config.toml
intermediate_size = 2304
norm = "rmsnorm"
rope_theta = 15200.0
tie_word_embeddings = false
extras = ["local attention windows", "learned residual scales", "capped logits"]
init_std_up = 0.035
beta1 = 0.95
batch_tokens = 131072
dataset = "wikipedia_en"
Each number is 500 + 50 x the weight over the matrix's rms, rounded and kept within 0 to 999. Layers, rows and columns count from 0. Numbers have three digits each.

# layer 2 MLP down (transposed), 2304x576, rms 0.0455, rows 519-555, columns 192-383
508508539559416503481544515460494541527507500536411520484425535460472532486556485530497506405601458498485499452423444464507562510487488477486523517532533585541511484521581523494496419470513505513498454566474566463509467475561505566552465540444586611440536530503437491457409449430490424532488449534498574529537483495485543532429438457495529509514520457543580558504501495466537524436487566519469577559388468416520433427419539479450488465472501478454546541526479527507498565547527426524562449497448491412532448538481503498514424562520512427544539484483456509521441504462527492492
601440456488551469449516521500445466568459543477503554543462551435490443535513420559520525463527467503464471542533524524446463542366563562503510460449471503421509579529495490490563508482493552557510447579452508556492458550483533524368421499472478483596490445476504440526484507575474520409554472511475503602514565475459567529523494448493505503458392487418516505452479517495498478509468496341484545538459459482444470459500483517486581484528469482485435538486471549523538495397551515477485444513487505526523462545492405498533491493501548489491550482563488558521491517495460497481
504559507559473534516441468528484470442508388450386438405488438511493367577500498452530497463469506547482487466489453477517524431474641619554473390449561568528477441552614495511528529602397613409526496507496495504427508566532464507533513528435479492469501508484529514577486512520465414435410436496485476515399474487471437444512510455468407514485500483523552523463515626518491481575465572456459424502554487517456529498538572586584497405594535460566453508447432511506512452584436427466490471474422558558527448481489390401510375593478417535432462553482467454500570518436611512506
473536401470490541531515522576516461522384504436490463497473451517476523486527597549556436463502582532486454529467585527499512540395506457528526433518531486553591496460580426500511487492438504577460490491545479580523432524556540487423512478492505441461543498497539518514451500480506490462454455530474433441451615436496530591452487540501504470447516505538536581590503581496492432505473475452496518418394522496594513456467511521466597488457515509524489541545551498563563410513521483550515570558471457445605509466513527441484522525499498501523493516474460480515550438475488474524
479411665564537655563515512531550498492485485481470483523534621380506438470533554373466548612514550446477502579523508528424464564506477478519420507512546612435416482640471574468491515488573501553608455465518517581500425560467443429453505434514497514381539475550481345513418436492434426513518466530505447450523473440453547533544511502575453499542534454532486517537581536411466572540578430531473515554426496525508370583446509431485525431574448554460449550517414494472512539539470479431592430540567524502400393483507379516472434604399520558471542548408499492451451495521566588528
478509469517527559405590488482501463502481520561511545410578552496462496472463498563454471533529527453492501458532553477518442583508506543453547383519500548471583404536569536458583517397551518501511513524497557420421534477486428551498518506405496481423502575547528494476530490453479464515488486505576461479526543519489483522413433564458502474555499564405493363458495457448548415515464477373468466442504539398539556597514459496500517499510439463515504533497505523441516507486529510618545514521524486492494569427498518456471515554518530567559553554486421507521476619402402576469
511541440509514439581444550517578502485464516534436447494492425556478449468496497595440506451542444443436574454470530500580482422492465514479506457432462485512578516506550516512487481546458582363446445431412455513499574469421446542508511484575486433422560441592392495536507543482451490539488585458524485444482416512511498458468527528417556454407529549496544409515466527557444634607535477516583456476629551491466502504397509537429506527603453471522493570490547543574471478546545503520484452420481477520489550523499515442523517556493544502513496481495498491498499470487491503554
518559437505462448437459561523446502496381539578586516580454475507475477500506567513545468487524447503415490633482538503431474541563446523523480417553466504489520551513474582473539569561405569548416482483479427500609450516492396533536518486477499421467430402529538477402440536502537499547454495444525475532531484542484567523537579445494559516383465475536469496570471445502527550441382501437566530481465479466490502485452481537540478410551486421487524537476477426528467512531512488537506483471448544465550490428499632489494528493474475364466499444546488530483419499485452435498
479474459576552435501515559494474447511476504498475477460512455509532423501460562493524546455469434471477456510586514477539496551567558484568479461507577530471530421580520484488489549450438517510567546495562474556549535426463511461506504409487478460522545510521514517480435472521524494581550613551554544570600461465435471480526469567517485427505458545566442507537474500495552558457540482455522507439521491563492536485484461428466489462463527414511521481537478541509527505483571504428560459604491545483554465447441620542576509567504535414448563532458575412515493389459465486499
416554522509534412436561434539544385538418472498461558491531515534539464505576492555460543418554468576493551381406452580523438420451539477501547538475571444578432411426477494449562529389463520473495533519538564386479536449484562479549506506473456565475457496507558509473512496412531515540433482421513538561525506483435553480469401524491479532497483460554526514660524564493588510505616561463588571460598539511627350403509485552529549450536455480607598484525545482511475447534478416453521574449530636495500476505565445495430523521548508512449435520554496421536480461515529497490
435528568486499422477497501517544584452462450453402578528468399433536473544434471507573409548543610467493488441484468470319489463574505431506464474512522506463503481526460519528568478524537539556522458426470554507516508491564448481540492556494467439483476577414522548489418450530522420552474472427498476555507533516529528541536586526566515488548516529465473497503375500490432554419523425514505504597536419529471513449448584445493488462431456465433501451510458540512539514460360500423462451453545462479561493439452485520533559531448480448528435514531460475480483509471559487481
479529453525559407478439563488520520561458535562434437437486538530484506471454498509469532477514456458483459528492501452465463509416553592520548488501564560498435496540447472540477523481420531597511499490495482449562483510491529479501438465567454501492532489412549488560538493509459543469544476478434533446566564509471526503581475457508526406494528519380431500468486542467510496559515448477454519477488450459520549562524512418446576546447488560542499433452456518518549479507463520596601536453462467526508498550409557512470576448630543490448611573609551438509566476411423515457
438501509481480494517525478468515528486496544484521527436430617468554405409503503498499445518442484448489487442477527483529483476446420571548416464559543441549401587450471505454452435522521504512521423490528516410583588468486429474504421506519475436444453544511484516479519497579558560506442597472480593532612635509490531391570542482488556469505545592529467546463521421514456529480491491503534530414438536542417418485504498504370471581509466411420486478479471449521538549504444546522469410459560598485462544463514545566542587418491474608523490555580444492543419506434509466481
478468574412497564504458429531556483529566502546452559554405441523509594514511468493463424475473478524513536415535463476505420562492516529485501544524427557614483501487481532489521526487474486421465446520554505557512554426404596456529488443581464449547536486485535400525551575569510474459541605563545493465516474521518505510506475518450419459566518470526563490506410611450579557477522490564491531542511449505520537546475495499446503545484497556492607446501496540491429478542611516464461540520443480466460528507474421525410496503478480640480524524579451510539470407544573560469
473567623567554452471586525523473455478415569513467578430506567528464510516479544531524547500498518530509472585471507460568440428519444558565536438490491444515444562548490513538544460482571499503504455487560472606496534431434402529462371485488442487421410514459588462554443467430492489538504500522533436498448524530465469471439510428497566503541461475553515516510450512611552525495393539533483521538448478583561418543487536487538544526471543454549582488445462467477515509508404530489538519464476473575451547433531431545465482435532342508490513505479419452579535512523515416497
511474587484426401554476488540626477449565502516440547413525540598511484506514455521588526430495505514507517426461473507493519473477459558482449450417536456476602557450559586467525562508492423523493522483496507464524452560436471451545434513483557482544535572575476474412438467583507531407534460445549438514462544527510514547438515439621638525520486483480532497526561612410471468504519540574534524522546541434465480567581463474431438376520515504571570499476568418564542582516513582498520476473529463589390517541415517529544442596515474532421566521582462453411499463550488538525
428420576541492501377425566449572587457575570517467506477471475408545557522404570553474560564551510563481538433487573493380477563482439504507566472447508492537494424507579503556518428502491479517566482446501497470440572419452560576528469441522488585524485465521527462538447481545559525584536490515474479463426541462563488457448510440525505448498483505471444575530562487484519588439559390484481430433432489511431535427401594537466434512450465516515544480518485571415567581611516483408586407402563518504560524537580491558515586426467555525452511510502486544393563510493509581440
564484496568429393462493383571511465580464519549444460497515381492470389520493452522395510479515489543363562463525626535477463626557539464500424487427512588448436410507489478467465463492520395503493460422481441507433535395549494428483594516603533440505584546559450427523581538449496479490523460503538505432541521443507493505458467504512463513475453526519540476464621520582431448474488532493504458437476425461544443466453403495528538537414565519510551535507525410411396431515505494486468557497477446496421424472503343432502487478491563539510497530509495466552589443534495525411
472394490458408526522569486512444392482608625394627477494487511588526545514575522461439558518470547480469469563505514488505557542443436437550567509450483517531532587491497581473505485533500516481561487574478450521503519397424477565508539513474483485523543485498525507542478507481494544513410540538548461475506465543524539549472483568492511522532502491507543491512536541422598519474512528541485520489395517573478518494416496444441465541538575450467447489563446440441503528465511518547507497483564494511587490492522528513488481490511420454482549434426541547504512557500557430464
497545528569466544519480583485469466591460422569578498486578420506402508517478496513411471443525444576432533413396504520414447568497475425490470456437376348474276507481559437530467495468603485441499485523487518523466498507532443511522518450513476488513517581529534477524475497602485530545477558655557590562530539477559461479521566436431519470471614419462479684520555512443477540461550506564571507476492485417482475422447537641549644449548475616500436497537508528447465537400612534472533489499511511514587506512573410482462507451429386555437460550445528518547455541545550546474
484552432438520524563465581504533558461515565516504509410484510500414488535398428529524481462436459531535539388546508381562543569498473533605568494477479567438393493495494532478539454543426508532469490482437528525459537448427437556511523421470471406487450446432508552453516492466532487544423538526504482600449544455478589456456512428471584526471508485505417546510514470511475501517505457497506441508515530539410602441493540451591495424519492425449504556470513458353622518447563410580595454405435539455497466528482501484524467525499374425514522469519508529487486544444451516522
359444613529492549517562450529491499546575489485493459490502518525471394483426479507494541579507596568575519456488576491468467507533531548525529528523594564432606510479446418570391444449566404515562489523566506451457459453514501505445497508489539574521474487512499490482529500470505487468493539474543499490433441514481517499463417499437548547568478539539524524545473515465440423493381515556496485452527529598423340533581498557495417536404697439466512553520440434545532431496548479466541467477561497560404508523578487495549532571470532485452516455382492469575394541483436523615
522448531393523413536598495604493535488496536499498547566512574506525522448495567450402533504531539499562451517450455531464480493533464442527471484535525473450448477417492525489443473516528472596476493524524510441418531541510515499432490396491504447383541447506482567557512471496505554539441544528465480447465483494304454433480493572410496463486494486562433504560414449485478495420422466430496470524504511495436582465507500503554521551525481486455475413521540455491492491468544531501575512467516490596541567388544377434492481514547487473507511482485447444555495518535528477482
461480448520552404521459488371438464431537461540600555519526531574492580450539615519562466455460435509437459516533402534558559475495497405503527538551460484511371487441505465532478574514585509570482518430424491518638451576544420504506470541434418530507452641551488469507464400487572471519514567600563405493476527525492524511449530468621427423528535461555447543501565480518509526546473411538365591443551593481478564483457518541538503545530542451469441543497550456513511437487528545562500581470479516510557521520535487554506463446471509550469555443484500496487493443502520570476
477502455465514406475430607577460512471443488440448529484483573513516408442472587375470539569482488446539414616555502614411477441541479508544482495541492483503549443508463607507413494504482565494416472525521490516579528481577465523430518519462479506575545458535524467473459492478415415566460632495581529499516551461518492523519485463459605388501517543481536418456500387532528471640519551569514532523514440404536495676572452547535445417445525454500484548468494474512392440521544490419483546496506420619414474469578493456516449469485476513571494539492527520497505415534446563548
445519546518481549442474603525578663578526568482501546536459391450495505549516651615499512500480444560469582460544470478508486471503484535488465480529552582579454503462461467514519452418540420577494456484541427527466537424505486470498532455454486544493521615551460488560559570421475554529477433477532542531438460443479495474488508534546574428491462524475530464575494447442459532514532457560631442535466445491596529536465564518428479375584562464414538436494549452514464502395558410490577482533449584560495471431522518532463515472453426408476533514484519388507522405406548586439
474490437473480504489492496546522468454525548515491392490468477504528509522494473479446430495468480482538477426460422621542574435516524566516429434500505555532526467587442424417587477475508490499498520549504482548527542445457521504482515479480536633520537529475473505473433535570458533538444404462472652533532534484512545522505550521550453569512564541580498508457466584490545533415541435445421526513431473416470533528470454356564483475541481451542557476486423488416486479441511564452537448479544456575541504511484380526492479541408494545422472481476555484412512474492456454574
545514508506474472572257513435610458429441539403557364505479504434444436491449631497470511493491514554552530426628513552499462545485445541444444507461607452387543499422566608465479500507368512547524421534505502497564435571544512545487576575543461490503537508611555430409438450461468472513535503482518493551434552413418591539520525553545481458356421458504583527499435562514493509471454452480539512600372396500508339469472497545480435466601535560429508494586504589464463447523477447449555492344504355502508534491517623517514539543496439422427403472580388563507522467445472554556
526541473559502594442506444453565443372486451435459562373552432452493448533397371559458527531502429478443489449450510474469503422531495542519450498454602513487589442470481533493503484511502519446518480505492523441445573514463588586583482481482512431520476459499525466496543500491528441426427521611582491498575516516533545517431507629464525484462449457514557470543511524465537568493492439555559485560480551567466476508574449580593451477554531455478423528517611533522482465500482442524615486482598438511514522571529468558522588500423485500476499491458476492514475567488580412458
473555559516439502390457423583553478496463559600410533517442517500446538517491494509530425533487540566404465520455479458493471569418454551457575480511407438492557568475448493470498489468497500487505510544590601528481512598567488506473539470416545493413533501471533512516545455438508515535480512489472467519525514491501517471494507466522608493475510444492433467462483535526598453464578479539451615490534447523482452501490499519462560523542451493499497508573459498511543489557525489505518526520516549451532482575587518483497513488484456476605541545537496447486445510522608492538
482473595493473530496525499544572493523425453509452478504532479501514557538525518557548521501508471490543475555521457519488477481487530501517594525552491583487502462446518528531465508523565493472500537536417539552500513489482525462528412435591562540400521520436495500478592522532563501519446541546521531502529497544495519488631484536494458474514490510489422500496488537527533508484484473542537488426506531443458525472601493549429521525498503453495475511527538508511481471490479544481517501397528523546505518488472484562520493441528485574403461453550448474539503472447565445517
584432464495455559481542508576519411506446583526482460501471594477523491592469483471547563500492430542458537456463606433535500473527607543353535554435579470526454336606429551537534504578498472610553451440531500573493536477521507454512531380484531471441455477461582491474483591552493528516497447508500518505397585509554524568498471454532428449458528466517445579516559529452487492468492592456532565546462490495441496464540576523495539523526502510628457607496447499424511539535556407548442525474498476397601558631454376515441581490451461535508426472475483484550478596475606490336
541460591433464517528490441540583487416487526480519475424546515552570428449443553512575535540526471511480571528495541506509521486474480455463541507489523431535475418423520502502455492443508524424425422572458494616558554461498534546521494461548493533458544504487547540431563549486448463486514461521485480486478450443528518454481592495504519533431398587457517455500547575557480462556457461471480604515506542559509450566492469589509487510511531542532463469539564490507522460467472588424539487470559579455490522410468506573501404436540472569457490499524527488454538543582517415454
468552458567541515517482501508451491479445532474469439559493546503456546577462570460477496497531530557486464533435456553468548431461536553544535563529529572551550552524528613545492484501513457467560556561493514544518457453517482598488498551471522407527489431475461535528521488428495566487439608491456550474451530595495551467536528544522560496439524608448436449507467497469405486578528557534512474575443502547498580505479522487488486408529499508530463560554417468554466449419500498524546516585496579422552553549530499580601489575499497505486466533460568559518545492522503547530
478591500497446593556441453488499501483484577556627524547485492528502418533587526429494528492528422464518491471399530524498505522442494475590568542514522475465443396453571511517463471539482471467484449508517463523472446557492555509423430485525481531477486469507523550509532507507507525518524529562560488518560476512505524486493595480545505465469523455477478505503523471474549522534510489459516481480612501535427506510431535569550560517477587494463579479529514491495463538502532508514499521523563523457431465477470540525574494562503524521455520481499457498527454426470566538524
569475399632539552551425414538430580485466553484440446490504517456530473459476513476517486499575507489512526531525501452546593452421426424532404488422551615480634506524511529444520441578648501505638533436532542485503582465472559462570470604529541461486541567561507564598553509568557469582499446604544434488508519545477530592460496582526533576445487553425544577472395540431606521486601462531594533520498449531429380538483462537493492558534541513509547491494478533601404564467467498477611392557579521467531404458583491474466496554502479520471462502424496470414562441471402490562
458595424547454493503429598504480400533484483540432556593433526528450561474552508461517538463500478485531544478455396492490506526409482483483496492443572504640431429530514455605440521499554576472530443480467580463545475514461542479436527540402541458499459478471469524587491585533506524527399538427505527462439518594457465450475574525502497474549553389442496489450517509477489554486535522487519407567496552403451545585523578483482499565455419485385450536553533626546488641411590605537478410335521476432472480480491602576497560386496482530552459623526545594451479564522581570471
# layer 2 MLP up, 2304x576, rms 0.0508, rows 520-555, columns 192-383
549462547478490460511527499402446502554557427512477551574483482581528473468429530622474553469479552436515502459519484553492453446577428458404462497535469465464492545613450528563454586469484500495507525439516474351532588488434518450456541467598528499412492625491488543474568507581457416486571427454511430361448367493476500537553569568550435565499541583521470510527460544452516510452468484513531425516547473503526536561512524422464499553521518514529461485502453533475449545521458473572507557484552650477453504428473468534557498465555518566534488442476520454500476480443468449544
580535450480484473472421537543503507485501584541550456527504651483543499471391600513528554483535479509474483526549506422521481542544557588457521569588465570558465479407503458455521533499478542483480491445420454500572495606511522514442474457455551569544489504494570533468524480519439485489506470519474571615468648474484394482535561568471444452548451491400556474433521493449489470449488492460476484458454394564503496416562539523409499563485494483654495435556465475544416537498517488531521501505499527495435438470444484557541480433457443581458571535532529608559471525498396479474
567509598458531499529481548516525514501528463361481464493538476515520546504480490608467515579497427469533487460491490439404530503471440501490467554486519485524592499527550548450441524473438480492457470543497467436477627476465543433545471489544426530569421437508489428478476546592490504453526455473578530573565530495500452350491489510558469534510433479496427489518501419419565500524482440485460495504588512491477533529476554494528466588502512471500478444550607497543475543476551493464466481562521492466431431451403484507510464466438491526588464485414522460490616483515446495474
468536517528463485505512449471443520488600590440596428487524538498449496417441574446501558441448459402570501489552520535453484572485439557574540540590430503535496436481420493535409444469444640539579439413436628558453482526478450574529468448546446450440533539411480423413384583446470479486562394606527479534529549527551519517452560498548460449524516526481529453542640542553513530468508456488569461486507547528487521445335536439525478545490526490481493519412530484430471337454533514463505542565418595511549467442518438476498498474534520601481483401407543439578414462509514455495
489462490562517464533465505473483550430552520482507511488476454577616471533506501508407580511506579492524481496511506424555557440587439448457458475562409507509526370478522527586454473418434497576502556489566564446416524426532482420436515502553548464542524477479509551561516529456498566449564545514470473459483544468488393425504500493509527590515531463490511468479536483357520484418470474463509571526497459499465504513467523543550535525576432537514490587493565529501434457535548376547450567524499537499445407497493452522506505448485472412588455496508561481383447467567530570472
476492458538423616446473414536534556397485434399506504516547511579472497449457474442451521546505489503486423461465549459457421493501524482577491408439553595497507384551536431509501473542458525545592538502514545546503454585524503462543524577544540533543536584478468422484539599564440555516516515561505488430574457568517518488421497501520434543541533395522579553473578563367585482493436531490501522522410498475383496384480515554537540482450542461471435532509425552436468548522456492407560439394446564411454372501480458576519540506515448477523467499463531556490578548510491494523
496424533512433407480478530454521424526482488452416472479570439549524531482414584512591501571461499535533423410595388412464414506510493464464516489493488449491502509513411447409496462462491454477504538528582516471482540554420521512525502465577391496447496488536560487559492523608455533584493490602480471507536472418530444428421483519457484458527539486587503504467534528405444563547496519499503474575454460494474409488446506507463533506502529532451460455510525513433455496523433437425516553480546427554500510551572565615501491580510528583554530465507491509512607499452488462525
546450463557412484498553499468485436512481502435597431554450477529509575543459538437448481469426554476517531424575417465480500632469559464485478457498430511492552589564537506476523416420416522448458451482485572547399521491429412479529451573531570529452526511466499434523402543529446547405514576536387515519509519481487590500498484515539430549439470503454561502443508479378507561539495464552490505547467500503516507520516562442501381537428500530481497475564570406435508509498528533562506452535425554398466507533472504547477441516545450501599489505557427473532427603411486473469
467533480572475480355488538447629505450443538431434454507555556409553539585471505574508475547547524456474484572573444443386488550495447509508458531604419515426522553452610513473445436528482474520477532432465549527511513528445544465480553456500544520519522567580436554558447496530530539505571428555468558484495425494508434502571395571500528512549496529492451537554445507479454352594627509433569589469385443554489463596382502551469642477584516465476436485513507452528483466476492468599419455510498441569562469530514578590561505408487463542459458508489505540549566484465577408508
503437518456518599441518471519662527525508576531510430467482514441523535500442540463575478538539503487517484465469508466445491457554487548462539462512580555502544492480574467489522550459503463512538520525503508464470532595509536526483440483465460445561491502488575426471469528526447528535444415523477566546554473500473508513506525581533483537487625474452541517534522503429624440478484456557485515513500486553484443453458532514578519594507458493523502482562431456458460556510524384468542542465570561497534529461501485476485490436466491487489492483460458452536469506475565571492
549409434495411513536604480447456490433521527442525506568514480560521421510548483470435524517462482498574498562504485446414512424626481483528419531474502491569495453440395542492461568443459412431480516424413560501578453459517538506506541547490454503564489517547418522430412561574457470557536477564488459533461408513596448463503546493565488565510470485392522512548481501477471444451543457507515503540570425495503394504485539505551576509516508545459495509542511552490430487559405461426525460456408545455557484475491499515504534490511491497407469464519502531546488507579541481519
445498497534325575519625515544603540600432444507585545500417570491551461515541522371446590465461485501549517533487594473584605436428531506626484506465525562452440488422543504516599465414521537437495567404512498421454467567401529486404567544534584505506549447538492554490555496557453521525446475503517434471463520493473506421517460450448434491510496526485507502562482544429582459489498424552505575474563495493508490490484550559491586535464518562566497505488481513444385503552534520480458537481513569492462479478483506521543524479527606489467503510451505504468489479368478464510
506537511523380524533379502476556620450493504520530388511452497458521621462541608422489529563507342401534571528513478518536471452440460566534577548585457514504516490453550475579514503505425603461487541541486565543524595572519459598539581526542572457539576559471469425575581495463508552495522388517570523441580539521447497495526498532504520584491619563476469426509473565479537521534606422510448503514581527498501502605452507602503541491521496558425463472443480530495531517515516534505475483556450537527464528535460492422553466465567488578595504581506411492483536450486439520519
509433538547471500544543498516531538521499520510551532529429466441594550477448564514507476581542482511416517548552516473516546470610485413468466457431522505448515559469505481502555459515445527484495527383517488482454566481432492467569459490432516542472512522471475457486495486540425508527539465490574436516538474538533484447482532550560556568468557402496491499469509488450458555414527462504454590481474466444510509499486517475514529548427548513600501473622487478488431424526552471524489549483407467536509513507446548438497342476426455526596490559435474475572534570492488517488
535578473535492453475452593495554466512476414493566526449424522467476472433416528579549479416611539478447574445444480502371527467520528455466496575431486494518490530449528472525506468463475496442483543431459533558452485535406452552541580391534593430452508566552477492543452512533501496482482381477471519471463611468521354419479564489487477546547584444445515475504543586496538487463484535387417508508537502398535523567499490486574543480521473487511449433495599469505557529512574393499472604547515578560632491551414542509514576484460564485597497312489502470462513493527551461482
411444394589428464629570552520541412491397391517466487356470546538471544505508645489439524521549446558488518515571536502515507499475557552478577479577493483517425529421492474461529498501589501479459415500562531518432473570521500520497625549490628580422536583620473505513619528472499534486515480542530569441472511489525510501449566513554548498490523525357535494563518493423533515542459457452528485511491462513531480477520462463503544464500581527581439494431494436453451555584482444504410602598474479420513452432417571407547501493602462436490478538592514424443532540439451478581
494436577509414422467515428545513479441444511496543551573359567512555452432426498541572621404538466522473517429571431487467559591461422530527548573548505414460486456442448516521459436506529431485475578477485528490496510497492544568466440456504435462410514540462488521470507497565486584517576532506489500508440572463552551484524484472454534474510541516447463502490591497449628531500525484529548520473453504481426484481553560484531505511540385417421480495604498507518532484588497511525530532450582494513486472449620546600476468417523513464497549491466432573541439508530525494464
504513578591518525498430504574435587538505462514528449553473477535531470500479441466432466478465443467474452487509513499479545497485496509600501501531455502532524461484553445546536494455455611501416519456524449547523499575547402513429460481549513464512449444537583468480508507465453548533568503554434445540537563519485467477542568583572441504430497530509577476565467447497426560506482461473411496533471501452476439445530531413490506496573470418458509507500500455539550527496494521559504531443499487507523503447538445468547523528547499457467545529534543361542478488553469475509
479463547617502379479533529466470542391589644502425519469520488501598546548554474479463572468510441512500365497536492500486554516441456450526571459525532589600496460479426450475557477541548438572463587521454565474420482510436476483400535600561593531552500561583487511540536464540490482498517489548531421540533531383567479458543481496556458568569470462489540481518529581439566469500482480468518549520407458516425442521522517526555530471528555544539429538569451447499530436484453447569494567590528514437543415509584465439504456380627564455601525436513508455445503447398494491562
535452517511489413451441559514487483485549414500423497524427426530464510474568554462446479551470500448428554470593424570461533520454507535473597437507488484500501587391476476491552473429515547511486594528516528449452465566618507451512486524557452411473506536488512481515443452477514632536590586546435449557528415585464518492522469535566473515531494523492505490470515428583482520509577514441519494524467506441542559426514494557538493556462497537486462554480457487476516454505524387442492459532504538454479501508488624497468545573548534553454471494476497530492547508535531443450
492489537545523498464485540597415611537453506494473462415331582570479439470471562547537478466516493510581504471514507530457506467449500497473484679552526587510470473481547437533474503481534532417561472376408519532512433477548542580481415402516522517472521483546414510461574404479477463437494390479524529526453471525556444455518440464573449569481480473468566559486561524523567466581478487473532509575469458593507538580451540470570520479487505590489468475500430541466511453436430499504502453439529536540527419561425482544519472495465507553500497543464448431607571524422406520478
489535559538483493542446484513500537538472423569536410510530515447615546492533484634508492489433571489450445479540521522537504495481494510481530448462450518513573518453511480449539485474505548514537512459459471454468468496486546513438591499607536563439558603520483385534372464450500577494459562445471444599395550493478520515545529495495547506530479484427504554463557476491401529552462548457427543498556498521494406528412502643432463539576538589417438514484450435536506503461471503485402553533396592472574429405513604516467550487442535467460464564520569553449554463486499500539
491472496494503596398502516513499481491477529486606525502428498565512523472449456516466598508408495446501522544615481638485452508474461478537492457486565463526429485501431443517509469392547554462569548423507478536504527525520536494457505468613527567585486528478506494511450533479484511553505448516460469452540468451610523478554454538571512434489499485534514447490527469495559543531463527493525540541410511456549492537501482597607477526475623515544437548461424462479491541495514487425500492500469494474514485558423532522419463457431568534491481517494503488585567510491498542488
484502433551480473427476508527507571430507558495514504483475496490526471482558563553446509462530504497369485433588532563472545457497522507552502565503478494612465449450435523523651498562454498546529524448533521529502509509440473557474521519433503494411496619635423532448574511460511574496541603538505440524501442563561581439529524530552495457501559470470522566466519522384473487391430576480553537606557573524468397560524590576463463521454494494477428500408512486530569527502468557471451511511456466425421467367444458422651447456501488483499518510433522554451437496471500360536
497370491580414524504571413465498485509513490481543553505488527446512523474530462486434554514562477511534508550580485448523537605523403511456468462468585510457573492526556489559560520453571463510529483354549450474540451567573570449561517513414441433584545521571456443503533560526470478503491500552465471474519509441603468453497510523528465518440503512505567335541626501513542438364482457510360502545573485406449539425445572519457502495449467504530409474546545559472528575547523504461493377450544555514440474545550465508596500485420498478520462352478530463502539474547496447478
599491367427524404522397460564487489558411540515707519490443650443536484372570563511482539403534480442475448473464595541514499493548507462521496514477586537589452478448446454527445505474552500423498479497411516464454478535405476485472547445527561526373527534577529535482588512532422420507537467488398527508522503535516525561489490506435541545458532482425468447581493560448497428502552476506529559476512546540517509439555536538500504541582466516572503516523511490462467503472470474519492561540488596523510457410496494512552492543420554466535561463393477525611519532406417500495
451451482512389540438472485543548497476499514445641596439502569509501470454545455502488513472592484422519439449528489549565524532585498466552500462498514513591542479457428375492517526457579480418472448434382507613630530506539553622418419458511383461494479447441447548456480479514378463493532612509647464462536467452458406513407509527509446662509601418525438537492601510527528520665510429519490388420450414621437480410378553489537435582423512485579417452693491508476464548524472479564560483410541514365559371476481517522581518530503463489619577431450598486519422516595570402506
438592391481522516386491520546443519418545462555471522484464521538557476466503562585562525532470544467441473450570549475480502445528520516510544516427515405532463540434501408556476506530465519501450462502463487539509532534479519523555461424483474459528541646543471404486396491535491462483576488456407469429549539519512531515410471518499440459497500513546468501477519460599521547457495489467488481506571555406454518447577482570537469467508537523470481509461443626471422569561543514440520535576495484462531472462555554481435473567468496573359525424559414543554436529541526408458
498519459513585562462515498440380507508512485434451444505535450546539477523460505472494565569456455507575521408524575449432541468475581630492469473491459546457484514484471489546502433444461481538457501495563476489522543514483488463570557493533448457488451474495479448451440477529507480466510477428461593412401465494546507481521519585623485562514512452545508484550484409477437546466529525463557479499483561555532495575530516509441489607595534455575417523512467443476468458529471551490458550505455525535490528475492444400552537476512535491502471562487549520498567502561523491469
530533326558493454478537602547497483499502477599515375584513525512577531483533507447460536587495501511452486440492566530524498543499454438488470495483456380483481566449541501539509504491588545517527492496498499526521518547507497521530472572537421449458473471450476506475469448503440507461513526455461447430481480478515473502385499549538526586553536513514502514572432486517499499422384459509490520465474512458529476476496505512530506490539453540551468468485423488398634501487559429482537515519504584474540469540520484507541523507553508487537558431548487495475530447500528497498
594505436575533491506429488531420451494571530525524414537474563461442472486456438505471543534522486584622515569615445457469556544578509450605484568514460401491554469417535541502481615469523532567504481463467447494611452587531514506447432369393464528513511436504410563435567543576450482462555578460543494476436558528454514521452520608489385535494644444429489491485471458511492499605499470453549547501460502574505511557504531437425508476503456575460431535503477542485461479551617484451465547472485479454446370487566502567578499558516440573575568517479457522505603516417389453512
463477611651546514512444589520539436477461500526478439603450441544441532513405549583449496465487529553471560443552494487537525436593497455571564374389534478598491467460554453443461515466505531486450532503575588497480522452501420495498521457439527466489501494626495509527448598523454599546535529563443446544487452454485413453534454405522415494472553466545459466495486543481501491481546445488476504506645500485464446488500578514421514485572492476490421509568458512457511494441493478594529443508536535529536500505490477460450479583513577503500466424493402485543504443386586499497
438449470477506526463513509498520435477500367558495447492503431514453451485525509498511473620438555413522512428517429482488570513464456493522441529477538520474422514497542494460546452475466542474503500521529616483463590531478541484526497478582573490490485471485513527566455399481497522473464400556468392545560489489528497508566533430507450500433578466420482469513432493506542595490490558478475477432475576523406469518517472488506507560473525545463499474519433549476469579512441492527463502551536544518520517507496491482472553456555531564557600468490472479454563487490427492486
512478465464472450528537517440459525501535538531506542559526496520495557517493537463405529503515490351557398543438473486511485421515562563535518458488492485473454617499469485549563478448474510516521476516482476423566530560468537554514427525522432516534437548466428536627454463527470490507563538490429429498493516537507488463418495535509475477578528515464487541410492508539481492489489466528437516519451476499501539534528547485557448518497462604413518490483452437449502480517490554488509569506512474474484514496536494487530497430442490561486559420496532539555530579549439430542
509523473577419450557537551485440481455491509454513450585449469580534528459447582461419521498446510575469456438540413508525543458481508546569469472536598511531579506394438471427560504463494483488509491464530613536625517429506474476605519483497599562449485569506424502491513481596516446489487516517527482441391452511473532503546539572481467521530556538391518508515548448482527436525514615506504590385511451527433447544553557497439465548491571579419462522506476490526518566545563435484497512484491526506456516497491496529538550589464439449530467572468528397560545555395492490544
467523553487576414508413519446509489473419567595445454379496431537431479468459633435489586514484496432571530535555478530459595565508433539500513488574516495501452536549484482577487412487493506502464516540441543516487451483525546551532497455466478413584505390461520474544488557480527373540570593504391488475516494562463439454503520533538487575464491602429439449497542508488496573532485494529508510469479486555506629570571535479554526457485451472454469573489512454475555466569466374555395485404464495456450518489517494483501513494586558597499486448557571408550563478548400537556